config.yaml
n_head: 5
n_kv_head: 5
vocab_size: 16384
positions: "rope"
rope_fraction: 0.75
parallel_block: false
init_std_qkv: 0.0261
beta1: 0.95
weight_decay: 0.033
lr_head: 0.00809
decay_fraction: 0.454
final_lr_fraction: 0.0
doc_mask: true
steps: 8825
Each number is 50 + 12 x the weight over its row's rms, rounded and kept within 0 to 99. Layers, rows and columns count from 0. The size before them is the row's rms in percent of the matrix's.

# down: layer 3 MLP down (transposed), 1280x320, rms 0.0705, rows 978-1077, columns 96-127
# up: layer 3 MLP up, 1280x320, rms 0.0779, rows 979-1078, columns 96-127
down978 039:37 44 43 44 60 64 74 50 48 59 70 41 54 49 72 46 59 47 33 60 36 32 51 42 46 62 45 67 50 55 42 57
up979 039:48 30 41 38 44 46 65 25 47 55 49 56 60 45 40 56 18 63 61 54 77 37 36 54 58 64 65 74 63 42 49 47
down979 053:51 52 59 48 58 27 68 30 29 47 54 49 74 69 36 72 45 51 40 53 48 51 46 33 63 52 30 32 43 42 67 75
up980 045:51 40 59 60 64 41 41 58 50 45 32 51 79 41 35 57 20 46 53 68 59 55 40 51 57 66 40 61 46 93 70 42
down980 047:36 61 41 42 63 44 67 36 37 68 56 43 62 27 75 47 44 33 62 42 47 68 53 53 57 67 60 55 79 51 34 70
up981 030:51 58 45 52 52 41 45 54 37 34 74 46 50 50 62 57 47 45 72 41 63 32 75 33 62 52 41 58 56 39 73 24
down981 025:44 32 60 66 62 51 65 48 52 48 73 68 55 40 57 58 40 65 47 54 53 51 44 44 66 51 34 50 43 69 68 45
up982 028:57 50 57 36 49 61 44 49 19 29 52 47 54 51 16 46 62 59 61 47 46 64 54 54 52 72 71 40 17 52 44 39
down982 010:24 45 55 31 58 37 58 66 45 42 39 68 57 64 74 44 62 55 55 58 19 51 36 72 58 59 50 63 49 42 55 73
up983 043:45 28 28 32 65 30 53 44 45 58 45 27 79 37 34 56 29 43 48 54 31 41 44 55 31 58 53 62 46 53 78 43
down983 033:55 55 64 69 64 38 57 59 52 59 54 50 19 52 42 47 49 50 61 43 39 62 70 61 42 35 48 63 62 48 37 59
up984 228:35 45 48 40 61 29 66 37 36 54 60 43 51 43 45 45 40 40 53 45 77 05 36 30 44 44 40 66 49 59 48 66
down984 224:49 39 47 41 50 56 65 60 42 51 43 61 43 62 59 45 55 27 51 42 35 43 73 61 53 50 49 68 48 54 54 52
up985 035:66 60 65 77 51 41 67 49 51 55 36 54 49 44 43 48 24 64 41 41 63 52 43 49 42 49 51 38 59 52 60 49
down985 033:69 36 51 59 32 24 44 39 57 35 69 62 64 65 39 26 41 73 44 55 40 22 43 32 47 54 56 51 37 65 63 49
up986 203:40 60 42 51 64 31 38 55 66 51 70 72 52 31 45 67 50 53 60 66 38 61 29 58 38 50 47 55 29 49 59 51
down986 212:30 63 47 71 54 46 35 52 46 52 57 72 56 45 60 30 44 56 58 41 48 59 51 52 27 56 61 59 41 56 44 42
up987 029:30 41 49 32 57 31 54 44 42 45 51 44 53 63 43 44 69 47 48 57 51 52 57 53 42 58 64 58 57 47 58 47
down987 011:41 30 53 30 64 39 63 51 60 47 36 69 65 60 58 41 63 64 47 60 25 43 29 80 67 62 48 58 49 55 58 80
up988 039:49 44 55 39 50 39 28 55 51 61 22 46 64 33 11 59 29 52 26 51 63 32 37 42 52 55 52 47 51 27 76 62
down988 035:42 53 30 48 77 67 47 49 32 47 56 48 49 40 54 69 57 65 71 38 28 59 45 66 35 81 51 37 63 33 64 52
up989 062:46 58 46 45 41 42 59 32 51 51 57 70 78 50 26 80 25 53 43 42 67 47 34 57 57 70 65 62 52 79 59 35
down989 073:62 60 61 51 64 51 50 48 52 53 39 65 35 54 49 21 44 36 65 42 57 62 60 66 56 55 33 54 45 45 43 41
up990 222:42 77 48 38 39 51 38 73 49 31 44 51 62 36 50 55 26 58 67 20 64 32 54 28 45 50 60 61 56 46 39 29
down990 215:61 55 40 63 70 52 33 50 56 64 66 46 63 46 58 55 57 45 49 23 60 76 54 43 47 39 51 60 35 34 55 51
up991 038:44 54 75 52 53 48 42 70 55 52 40 55 64 59 30 39 37 37 48 49 59 59 27 33 49 49 43 61 55 34 49 38
down991 035:31 48 53 44 40 52 67 41 62 52 61 37 61 38 55 53 47 60 42 53 32 59 38 46 52 57 51 86 46 32 47 34
up992 044:34 53 46 46 42 36 56 33 34 42 36 40 52 43 30 55 40 41 42 37 58 48 66 59 47 70 36 76 48 56 79 57
down992 026:44 67 50 48 71 41 49 56 32 62 57 43 64 70 84 50 47 63 40 55 25 56 50 47 33 62 61 47 64 53 83 52
up993 209:59 62 51 47 68 54 74 41 45 57 55 35 62 36 43 54 32 62 56 72 60 66 45 49 56 40 39 49 64 33 33 52
down993 209:54 56 72 52 67 23 59 54 55 45 54 52 70 47 48 65 53 41 45 43 52 54 30 50 49 64 50 52 44 63 49 50
up994 043:45 41 42 49 47 49 46 52 40 49 42 39 48 47 38 66 39 43 37 33 51 50 72 51 50 52 57 73 50 53 59 57
down994 031:40 43 49 56 48 50 46 64 87 29 50 60 36 54 46 48 49 55 42 54 44 61 44 66 53 63 66 57 60 52 60 32
up995 211:66 49 45 48 51 48 40 58 61 51 66 44 54 75 30 43 39 43 54 75 53 37 53 51 55 57 37 52 48 50 34 68
down995 221:60 40 46 30 44 41 46 47 55 74 50 44 55 45 52 42 57 66 30 60 50 35 49 64 31 58 68 70 34 57 55 56
up996 039:53 60 48 52 48 34 56 61 43 49 65 38 46 68 38 32 40 60 32 41 39 34 47 39 57 49 53 28 46 41 59 57
down996 057:42 58 62 46 41 57 43 61 61 52 33 59 49 59 82 39 77 37 49 44 60 67 53 50 57 64 42 53 55 51 54 38
up997 032:25 34 44 49 47 34 41 46 45 70 58 63 54 41 34 57 50 65 43 58 54 48 62 36 51 58 49 69 39 45 49 58
down997 018:18 34 53 43 57 52 47 60 53 41 38 56 53 71 55 40 60 47 38 71 34 40 45 62 51 78 41 52 58 54 61 70
up998 034:58 50 75 41 41 47 45 55 49 51 58 66 44 25 33 59 29 68 46 38 47 63 36 35 38 33 56 62 40 57 42 41
down998 044:43 47 52 40 61 51 46 63 58 46 44 64 50 50 60 16 46 39 42 47 43 32 55 61 49 83 53 53 47 32 46 14
up999 048:66 57 64 53 50 46 48 34 54 50 62 52 63 34 30 62 34 59 39 51 63 54 45 56 46 51 42 44 31 45 76 38
down999 051:30 39 54 49 75 53 31 41 61 52 57 83 56 43 43 44 23 50 47 45 39 48 43 44 38 64 61 72 51 54 69 42
up1000 048:38 61 49 50 55 37 42 34 53 43 41 46 64 39 30 65 37 37 55 40 52 40 70 30 63 47 51 50 40 50 58 39
down1000 045:31 34 49 43 63 42 66 72 71 52 41 69 35 53 45 57 57 60 42 44 66 35 51 72 43 54 49 60 53 39 64 51
up1001 181:59 57 51 40 34 33 46 58 36 37 41 72 57 44 56 60 53 67 48 49 39 70 39 34 40 50 59 78 40 50 47 41
down1001 162:53 56 53 43 58 45 32 36 62 40 53 36 35 44 60 58 57 44 65 36 50 56 54 35 48 67 65 44 62 51 54 51
up1002 038:47 59 57 48 43 54 51 46 38 61 62 53 60 27 20 73 30 56 31 39 63 24 47 51 42 60 69 45 51 63 60 44
down1002 049:52 46 40 48 67 55 53 48 49 36 39 68 77 52 56 46 40 45 60 52 49 59 35 52 43 55 50 45 60 40 50 52
up1003 031:29 36 50 59 36 48 47 59 55 60 55 48 66 53 45 41 45 44 49 64 41 45 45 41 51 75 49 64 51 63 58 61
down1003 017:55 34 54 70 46 28 56 35 46 34 61 62 71 49 64 39 45 61 55 95 44 42 50 61 45 70 68 56 49 61 43 44
up1004 048:53 47 48 69 48 45 45 44 57 29 28 55 70 46 22 70 38 46 59 52 63 56 46 65 63 57 52 55 22 48 50 56
down1004 038:70 60 66 42 27 39 70 40 65 39 43 70 55 54 68 23 59 44 44 64 24 63 66 46 47 43 52 33 46 54 81 63
up1005 041:57 48 39 56 53 56 65 60 23 54 54 48 38 57 44 56 45 57 45 38 56 56 39 52 43 51 34 75 55 34 51 55
down1005 055:58 73 50 54 59 48 36 56 44 44 59 53 54 39 48 55 46 45 57 37 43 69 55 75 55 39 52 45 43 41 54 49
up1006 051:58 62 52 50 50 12 22 32 51 43 49 50 70 37 05 46 44 57 35 39 59 51 35 51 49 57 39 54 58 50 65 52
down1006 052:34 48 47 38 45 37 88 49 60 40 68 50 56 61 55 49 62 43 66 59 56 41 45 50 63 58 40 53 70 52 44 67
up1007 039:55 49 44 48 60 32 38 40 28 54 53 45 49 52 37 52 41 43 41 37 66 53 62 53 46 47 60 57 45 57 46 47
down1007 028:28 45 46 39 48 57 72 47 59 22 55 44 42 70 52 49 58 69 59 43 40 60 46 98 56 50 53 46 26 35 42 50
up1008 218:45 45 61 64 59 61 43 53 38 69 49 41 61 44 17 40 54 49 34 62 37 68 57 38 63 61 38 57 37 29 37 67
down1008 224:27 48 49 52 38 37 66 53 51 63 48 52 43 62 44 46 60 29 44 44 47 73 67 31 60 53 31 54 50 54 43 63
up1009 032:47 39 49 41 41 54 46 31 33 43 52 53 51 38 41 79 43 37 34 52 40 44 53 53 44 64 32 47 59 47 68 43
down1009 011:39 37 47 30 61 36 68 63 59 45 43 73 63 84 63 42 74 63 48 79 29 42 31 57 51 76 49 52 48 46 56 70
up1010 033:38 54 53 81 38 47 76 59 49 63 46 65 32 37 28 61 59 69 45 49 64 41 56 45 59 32 70 45 35 43 47 43
down1010 021:60 40 63 31 35 45 35 55 55 54 55 58 52 62 34 53 62 56 40 54 33 61 43 89 61 56 38 48 45 30 59 49
up1011 032:58 55 39 49 23 30 48 44 59 59 56 48 56 35 39 34 24 69 37 45 45 53 39 55 48 73 41 67 70 34 79 57
down1011 014:46 35 60 45 57 29 57 65 47 52 50 66 62 64 69 57 60 53 43 59 34 39 24 60 67 47 44 50 55 62 82 58
up1012 053:45 30 54 59 63 46 30 39 49 43 43 44 44 43 43 40 32 44 47 44 64 14 45 47 52 31 62 60 47 38 45 42
down1012 060:35 51 49 27 69 36 41 44 49 52 58 48 61 51 61 50 49 62 10 40 63 51 57 61 44 62 50 45 60 41 51 65
up1013 199:39 54 64 57 44 64 47 61 64 46 45 54 43 48 49 59 24 46 52 43 71 41 55 44 44 44 41 44 73 54 59 41
down1013 202:48 45 53 24 43 66 48 48 64 57 37 39 51 54 77 48 40 45 62 32 56 49 66 82 41 44 30 34 51 35 51 38
up1014 047:42 38 35 52 61 56 40 60 73 58 54 50 48 36 34 39 31 27 46 41 56 45 53 64 47 66 36 55 44 39 50 59
down1014 049:58 46 25 57 51 31 65 41 56 64 54 47 35 45 60 67 38 70 42 46 31 59 55 54 53 63 53 37 60 49 35 46
up1015 031:36 39 54 40 60 18 36 50 49 51 42 33 63 37 46 54 30 41 43 39 48 55 52 47 30 60 49 52 55 49 73 69
down1015 014:38 18 54 28 45 38 72 41 47 38 66 67 59 49 86 59 51 60 54 45 44 41 48 50 47 66 60 47 52 46 44 75
up1016 034:54 34 43 50 61 30 57 46 69 37 58 59 47 47 44 44 32 40 32 43 69 48 64 56 36 35 49 60 24 45 83 62
down1016 010:41 42 58 29 51 37 53 49 49 50 41 60 60 71 67 33 70 64 52 64 36 46 32 54 61 62 48 60 51 47 70 80
up1017 032:37 39 55 36 63 30 39 35 34 35 56 57 35 47 19 67 28 38 43 56 54 33 39 59 47 54 58 57 48 49 44 48
down1017 013:35 53 46 30 48 35 60 44 47 53 41 56 63 57 79 52 69 61 50 50 35 41 54 58 62 59 52 46 58 49 60 62
up1018 217:36 54 40 56 42 43 47 58 29 48 52 44 50 41 29 54 57 46 44 38 44 47 60 61 30 66 48 72 48 43 52 53
down1018 223:45 37 71 42 58 28 36 59 61 47 58 43 58 23 52 45 58 36 69 62 54 62 35 61 41 50 62 34 52 60 54 58
up1019 037:23 44 60 37 59 42 47 46 60 56 63 47 48 59 16 52 48 46 38 46 46 41 53 50 69 69 61 53 56 76 32 42
down1019 029:75 38 72 29 68 68 65 57 49 31 46 72 64 61 60 54 60 40 49 56 51 60 43 44 33 45 30 60 56 48 72 64
up1020 029:48 51 49 59 42 50 44 45 42 46 55 37 58 59 46 62 34 62 39 34 84 57 59 53 63 51 50 51 36 52 56 45
down1020 018:39 38 40 33 68 59 47 55 54 48 37 59 60 55 99 47 53 59 55 44 56 32 46 70 61 58 49 63 47 49 63 51
up1021 032:50 66 38 44 29 44 82 41 47 35 28 60 40 56 14 49 30 60 56 35 72 51 43 46 52 56 56 50 37 57 43 43
down1021 022:67 50 58 59 62 55 42 51 48 41 48 54 49 52 99 52 69 35 54 50 32 53 28 38 45 46 45 44 59 50 54 72
up1022 221:47 52 65 42 34 36 50 13 42 43 50 38 45 31 48 65 43 44 29 58 62 52 33 31 47 37 32 58 43 60 59 47
down1022 233:79 38 55 36 54 44 55 44 37 52 56 35 45 52 68 35 75 56 55 67 48 64 42 51 44 47 43 33 56 41 41 43
up1023 042:54 51 45 50 32 32 33 48 60 48 50 62 41 57 06 51 47 59 56 29 48 49 49 26 56 57 50 47 51 57 40 49
down1023 046:55 52 42 44 36 29 49 52 54 56 47 61 37 47 39 62 48 38 28 56 56 43 54 41 43 40 46 47 50 54 54 53
up1024 038:49 34 39 52 28 46 38 56 53 31 52 54 64 52 17 53 57 55 26 56 44 42 47 47 40 74 71 59 63 75 68 38
down1024 032:46 62 42 55 31 34 58 51 55 67 63 33 58 47 66 42 45 70 36 68 55 41 48 57 59 61 75 38 48 53 61 61
up1025 206:48 44 70 49 44 44 61 59 48 56 65 42 38 50 48 29 29 40 63 28 38 38 41 56 34 45 65 44 55 72 37 20
down1025 200:43 42 57 46 50 41 35 58 43 62 67 45 46 75 77 56 50 29 53 29 57 36 58 47 61 46 59 42 34 49 34 50
up1026 032:44 33 53 35 45 27 52 47 62 50 32 41 51 30 40 54 47 62 49 25 80 55 56 48 59 57 51 68 32 68 66 52
down1026 016:50 21 41 55 80 42 68 57 43 47 58 47 47 42 57 49 63 69 52 50 41 52 59 62 47 50 66 52 54 36 41 58
up1027 034:57 43 45 63 50 56 66 36 61 59 63 58 50 71 31 56 44 40 61 49 59 53 53 49 63 57 54 59 37 56 37 42
down1027 018:21 58 49 40 37 33 56 52 43 57 49 57 70 46 58 26 61 63 42 57 30 49 52 58 69 79 54 63 47 50 48 49
up1028 217:45 54 47 41 45 54 37 45 47 42 48 50 36 32 40 62 54 50 44 38 55 30 49 34 54 53 31 77 41 53 36 57
down1028 225:57 53 57 44 46 48 26 47 63 51 51 45 48 56 58 60 51 71 82 45 61 38 44 56 43 38 65 51 56 75 43 46
up1029 038:38 33 30 27 81 52 35 47 49 42 39 46 41 47 31 45 32 39 51 54 42 43 53 43 58 52 38 67 35 58 42 57
down1029 031:53 54 61 44 62 42 57 58 55 37 62 56 39 38 59 44 74 54 39 45 37 50 46 56 44 34 63 44 49 37 46 62
up1030 204:51 60 30 41 48 50 55 68 64 61 51 55 42 35 30 45 49 60 14 50 59 42 58 35 67 56 43 27 38 49 37 62
down1030 199:67 68 49 44 43 48 43 49 56 54 62 48 56 58 77 22 59 66 50 47 46 39 63 60 73 67 52 57 57 39 46 64
up1031 048:53 56 50 72 38 45 42 37 42 29 21 39 45 72 26 74 05 59 32 61 68 40 59 42 40 52 44 45 47 56 48 49
down1031 048:45 45 40 41 70 50 54 62 64 51 65 56 54 48 36 57 57 53 49 53 29 56 44 77 60 52 55 43 48 52 63 54
up1032 050:48 45 40 56 56 34 57 23 49 40 42 48 33 38 20 49 39 33 31 39 70 23 39 43 44 43 57 60 49 49 68 62
down1032 052:62 35 46 33 55 61 40 51 36 42 50 38 69 35 53 67 52 53 57 35 49 51 38 34 60 38 88 26 67 42 43 67
up1033 043:51 65 46 50 48 53 35 31 46 46 60 49 64 59 38 58 43 36 64 47 56 44 39 64 52 61 47 64 37 58 55 37
down1033 032:55 56 49 38 34 52 54 47 58 53 64 45 53 29 74 55 37 29 40 43 46 25 53 33 40 56 46 49 72 58 37 48
up1034 046:59 46 53 55 60 51 31 53 43 61 45 52 62 42 45 33 36 37 51 48 65 11 58 38 45 37 68 66 42 40 59 45
down1034 025:67 35 57 36 65 44 45 36 52 65 56 38 67 60 69 32 62 53 67 23 61 30 41 67 45 47 36 41 34 67 65 47
up1035 036:31 45 73 51 52 62 71 44 29 51 40 59 56 44 35 52 54 47 28 52 64 44 54 56 35 87 63 61 50 48 60 46
down1035 024:53 43 46 47 18 28 43 70 28 59 80 55 60 44 70 71 56 47 61 25 64 38 51 49 44 31 40 38 85 37 29 41
up1036 041:55 50 51 53 34 24 61 60 48 53 51 44 46 38 41 40 05 48 01 54 42 42 50 50 70 53 54 49 41 71 49 61
down1036 045:29 39 40 40 64 43 29 39 50 29 48 65 73 71 57 36 47 59 41 56 35 52 54 44 38 68 52 52 46 37 54 29
up1037 028:30 69 44 44 63 38 34 27 52 58 51 43 39 55 31 60 60 48 52 61 62 67 52 36 32 64 66 60 43 52 57 57
down1037 013:25 36 54 37 65 42 69 50 68 45 51 61 73 59 70 31 53 76 44 73 35 37 39 72 52 63 50 48 54 49 66 64
up1038 219:33 37 44 42 42 61 31 60 60 39 76 58 49 67 44 32 19 74 46 73 62 51 30 25 48 43 55 80 35 59 33 51
down1038 223:37 64 55 57 64 60 35 68 45 73 57 53 58 42 40 57 73 35 44 65 42 54 40 78 58 25 43 61 58 37 36 73
up1039 032:54 52 36 43 45 54 43 53 62 20 43 39 64 47 20 52 43 43 32 46 45 50 44 38 59 51 49 49 38 27 47 30
down1039 024:33 37 67 74 47 48 59 48 66 34 64 60 61 47 51 56 24 44 48 64 46 41 45 53 54 52 53 60 47 48 70 51
up1040 236:56 54 68 47 24 56 61 49 73 43 57 38 60 33 33 46 32 51 49 31 56 42 56 38 36 40 45 39 57 27 46 28
down1040 235:28 71 52 36 46 24 40 39 55 48 56 35 48 37 45 67 83 33 22 57 49 48 58 24 34 52 36 50 62 51 44 54
up1041 033:36 38 48 48 58 34 59 58 50 51 54 75 42 64 29 64 29 43 53 51 31 56 58 60 57 64 48 41 45 45 49 42
down1041 031:27 47 53 25 50 33 66 32 56 50 60 37 61 69 66 31 66 73 49 60 67 30 41 45 55 58 47 38 59 53 46 68
up1042 032:50 68 49 63 28 48 49 34 32 75 32 44 45 55 45 46 55 49 43 65 60 32 59 14 42 55 54 50 41 75 62 36
down1042 021:33 58 46 39 32 41 55 41 42 62 38 65 64 55 54 75 55 66 38 45 57 60 34 64 63 63 36 53 57 51 75 44
up1043 034:62 64 35 49 39 66 11 76 29 53 44 63 36 35 37 47 28 36 39 37 57 42 51 57 46 45 53 61 48 62 58 64
down1043 025:48 40 42 53 82 40 61 44 55 50 48 51 55 47 53 68 62 68 53 51 26 39 43 52 53 54 42 50 56 37 55 62
up1044 032:43 59 64 48 55 40 66 47 43 41 45 62 52 62 52 63 34 56 30 51 72 40 46 44 72 59 60 43 60 67 69 52
down1044 019:65 46 58 43 63 42 70 37 48 46 46 51 42 58 83 57 50 53 43 47 48 57 60 58 52 57 24 44 53 51 53 52
up1045 033:65 38 52 62 57 62 51 56 54 56 49 55 64 49 38 38 65 56 62 39 39 55 49 44 61 47 59 42 43 36 60 64
down1045 009:49 35 65 43 60 25 60 53 56 45 31 66 48 60 60 43 75 74 45 60 37 54 38 59 76 65 42 56 47 45 53 80
up1046 037:37 32 33 58 40 48 46 45 52 56 64 53 57 51 29 60 26 42 32 49 76 55 66 39 41 40 64 45 48 44 50 20
down1046 013:44 43 55 25 48 33 60 47 41 43 43 58 64 53 90 39 56 59 49 48 30 48 37 72 59 66 52 62 48 49 72 65
up1047 049:31 33 40 29 45 53 39 32 48 26 50 58 74 36 34 54 44 37 42 57 46 42 36 36 46 82 56 61 45 44 63 36
down1047 057:38 51 38 40 31 54 44 55 46 85 45 39 37 46 66 46 45 49 50 41 68 56 56 53 56 56 49 29 54 65 51 58
up1048 031:53 67 61 28 50 26 10 53 61 53 77 37 55 47 52 54 36 48 60 59 58 42 57 52 47 65 60 87 40 58 61 57
down1048 009:37 43 39 22 41 35 70 58 50 49 22 73 60 62 44 45 63 64 41 59 40 48 37 63 62 51 42 56 47 48 73 65
up1049 032:54 51 48 48 61 40 43 41 50 52 68 51 52 37 33 62 58 34 61 52 72 52 40 44 53 42 55 34 44 42 55 42
down1049 024:40 47 61 43 56 48 56 48 56 31 49 57 59 53 74 62 62 61 49 65 35 45 42 69 49 60 52 52 53 31 56 49
up1050 030:47 46 75 60 50 54 33 52 52 45 51 49 54 55 49 64 54 44 33 56 48 42 48 50 58 45 67 66 52 54 68 45
down1050 015:65 37 52 52 49 34 46 44 49 42 64 63 69 51 77 52 54 57 57 54 24 59 53 58 52 55 44 61 45 45 64 39
up1051 039:61 48 33 66 50 43 38 42 37 41 55 42 49 50 37 60 21 37 28 49 54 48 59 57 54 58 48 53 55 66 50 57
down1051 028:46 47 65 66 37 39 44 44 47 52 39 57 48 41 54 63 51 49 31 60 46 45 38 16 55 60 46 51 49 53 80 32
up1052 242:46 34 55 43 59 60 39 55 53 37 41 47 39 38 13 47 58 60 36 61 42 47 52 46 52 52 46 50 66 37 42 65
down1052 246:47 41 59 36 54 57 57 50 45 58 61 41 57 67 40 59 80 33 55 45 43 43 56 17 42 60 55 34 49 33 44 51
up1053 033:45 53 65 34 53 64 70 54 50 34 47 48 58 26 46 41 29 44 50 36 44 44 39 42 31 51 55 75 49 84 53 43
down1053 040:43 53 42 61 60 63 64 47 50 47 39 32 47 45 47 65 53 39 68 33 39 29 54 58 49 37 57 25 58 30 48 48
up1054 245:45 48 48 37 57 55 37 59 30 43 42 40 41 25 57 57 43 36 32 31 46 48 43 41 42 54 44 65 70 68 38 54
down1054 237:80 38 63 66 45 48 54 39 53 63 38 25 20 47 84 42 38 51 53 53 62 51 34 52 53 69 36 48 42 57 43 54
up1055 184:58 55 42 52 43 42 44 21 60 24 34 60 75 31 42 35 40 32 38 42 51 41 44 50 43 47 59 52 44 58 61 44
down1055 193:75 49 50 25 53 60 26 33 67 57 42 47 44 43 41 62 50 49 38 41 62 69 62 53 53 48 51 75 59 64 73 63
up1056 054:36 58 42 54 60 34 64 38 43 57 49 55 52 36 33 50 62 57 15 39 68 59 32 56 65 36 51 56 57 47 67 66
down1056 064:69 58 53 40 53 58 47 47 54 45 54 38 54 34 84 40 62 41 60 33 54 35 41 48 34 53 33 49 46 43 36 39
up1057 033:40 34 51 53 54 51 41 62 52 44 68 71 45 37 52 67 28 44 23 37 47 61 56 52 40 74 39 54 41 57 48 39
down1057 013:44 29 49 38 52 35 66 46 46 46 53 57 70 55 99 49 70 59 47 56 36 45 54 54 49 69 57 51 55 47 43 76
up1058 031:53 46 62 42 64 50 76 52 34 54 43 52 52 56 46 61 20 29 65 38 54 74 38 43 61 50 64 50 43 57 47 46
down1058 022:44 45 54 34 53 60 48 53 57 50 51 61 55 64 78 55 54 83 51 67 36 37 43 73 54 54 59 52 49 39 74 60
up1059 039:67 43 77 67 40 54 28 42 30 44 72 46 43 26 27 56 40 42 46 56 51 73 65 44 41 48 45 32 44 49 49 40
down1059 027:38 47 60 61 67 48 58 41 53 29 54 54 50 48 84 69 63 62 58 50 47 25 40 69 49 45 66 48 54 28 41 51
up1060 030:25 57 38 67 30 47 46 64 37 54 59 37 43 36 42 74 42 28 27 34 52 45 46 28 51 48 52 49 63 59 28 48
down1060 021:41 37 54 60 42 44 44 77 60 56 44 63 39 59 99 52 53 70 47 40 47 59 50 65 64 58 45 74 52 54 59 48
up1061 030:44 37 53 45 51 15 48 48 45 56 50 63 38 69 32 66 54 64 30 53 40 37 37 37 44 49 56 56 47 40 50 12
down1061 012:46 46 44 30 46 47 57 59 53 45 48 69 83 53 68 43 69 67 50 59 48 36 22 63 59 61 49 45 53 46 61 55
up1062 226:59 55 50 43 56 50 41 59 32 66 44 45 69 49 34 37 42 42 57 52 66 49 42 38 60 24 17 50 34 35 44 37
down1062 232:51 89 59 48 39 52 36 41 62 68 60 48 60 53 76 41 59 52 45 42 69 50 33 52 45 37 71 67 73 44 31 54
up1063 047:51 47 44 55 66 49 26 46 56 44 36 62 58 45 30 74 40 38 28 25 57 39 52 44 48 56 50 59 26 44 57 44
down1063 040:73 09 59 17 46 41 50 58 44 64 57 51 64 47 70 43 48 33 30 66 26 36 32 57 45 49 63 57 49 45 59 67
up1064 217:50 57 51 41 55 57 85 52 41 55 38 67 63 50 32 49 42 52 49 67 36 44 57 62 66 38 40 42 34 41 48 34
down1064 225:46 55 50 21 51 47 59 40 73 50 52 50 58 41 55 34 58 44 55 67 52 50 50 47 54 63 66 50 67 43 50 45
up1065 035:25 50 40 38 57 50 61 56 63 47 60 44 63 42 40 57 56 59 51 36 56 53 41 36 39 79 60 65 41 54 46 57
down1065 026:50 60 69 37 57 23 49 53 56 38 53 49 45 48 70 58 59 49 45 53 50 52 58 71 39 43 31 55 54 54 50 40
up1066 035:34 45 43 51 59 31 66 46 23 44 47 49 60 33 29 39 43 46 51 63 56 46 65 53 47 48 76 52 36 61 61 52
down1066 017:72 53 50 57 44 50 47 50 48 41 57 60 32 52 68 38 57 58 72 72 35 67 57 64 57 59 40 57 41 66 42 80
up1067 034:50 49 52 50 47 44 47 45 53 43 67 50 45 55 37 61 28 50 46 49 63 22 72 44 55 58 48 44 55 49 30 48
down1067 013:39 28 46 45 48 51 58 27 56 37 54 57 67 43 73 33 52 76 69 50 46 44 47 58 58 63 42 50 50 45 34 62
up1068 049:62 56 56 57 53 45 41 54 48 43 39 59 71 48 26 72 31 55 29 45 58 44 43 54 51 33 48 53 41 45 58 51
down1068 043:49 42 41 52 56 44 60 52 64 63 51 66 43 44 63 50 55 69 34 47 55 57 42 65 53 36 55 43 51 46 41 84
up1069 028:42 45 47 39 52 47 42 51 48 38 48 48 23 40 28 44 44 44 29 51 26 50 67 45 56 46 51 63 34 62 63 34
down1069 009:44 33 50 39 48 46 58 44 56 49 44 62 55 70 47 43 51 62 56 63 47 47 33 68 57 70 43 54 48 50 66 65
up1070 178:34 16 54 60 17 65 53 51 47 27 53 58 53 48 35 42 33 50 36 58 38 37 62 25 17 54 40 70 50 75 42 34
down1070 197:63 51 44 51 54 51 57 40 41 64 63 54 46 44 50 28 52 60 61 71 53 38 52 45 45 81 52 53 46 30 55 41
up1071 043:44 75 49 58 27 66 53 46 56 52 50 54 36 60 31 52 29 37 60 62 56 21 53 55 51 46 52 42 42 56 65 46
down1071 048:51 39 40 55 51 32 41 45 48 52 44 47 45 47 82 32 59 59 55 54 41 58 43 77 59 72 48 43 76 38 62 54
up1072 040:23 44 56 42 46 55 58 45 65 62 41 42 45 59 23 74 48 45 45 59 56 42 17 54 51 45 50 47 42 62 57 45
down1072 042:49 47 52 55 66 51 63 41 34 59 49 45 54 60 57 57 47 42 41 31 52 15 34 53 30 57 40 46 60 39 56 48
up1073 031:43 44 68 32 59 56 31 45 44 53 37 55 50 51 34 67 52 44 37 54 59 69 46 49 48 70 36 81 58 56 61 49
down1073 012:46 41 50 33 63 27 64 60 47 48 42 66 74 67 70 49 64 63 47 53 34 45 30 65 67 64 48 49 56 50 54 71
up1074 039:59 35 47 68 37 62 50 46 51 50 46 47 51 49 30 43 41 38 43 49 35 18 51 30 42 58 57 64 38 48 51 55
down1074 041:63 47 48 27 47 59 47 46 60 38 63 43 63 36 41 48 26 52 50 39 28 44 39 52 47 51 30 57 41 35 59 50
up1075 035:51 48 41 46 66 50 46 37 36 39 68 43 49 66 40 76 31 65 54 80 49 26 39 61 39 55 66 55 48 47 56 65
down1075 011:30 41 57 43 52 39 64 56 64 50 28 66 53 53 44 35 70 58 35 70 36 53 34 63 63 66 49 49 50 51 72 75
up1076 163:62 45 58 37 44 49 57 52 41 46 56 56 65 53 51 53 24 47 49 36 45 29 27 57 49 28 29 40 30 42 78 52
down1076 151:58 48 51 53 32 54 46 53 37 64 40 46 46 52 60 44 59 77 48 59 54 60 60 82 63 56 40 75 60 65 45 55
up1077 037:52 66 52 56 46 38 69 53 54 49 46 53 60 50 38 66 40 40 57 59 55 18 60 50 47 43 42 46 25 43 52 29
down1077 043:39 53 62 29 73 57 51 36 42 20 42 38 58 47 71 35 47 56 44 52 45 62 26 41 45 69 49 48 73 63 52 56
up1078 031:46 67 72 43 51 54 53 60 63 51 31 40 47 55 19 50 39 33 52 51 42 57 48 27 68 52 47 55 47 38 39 36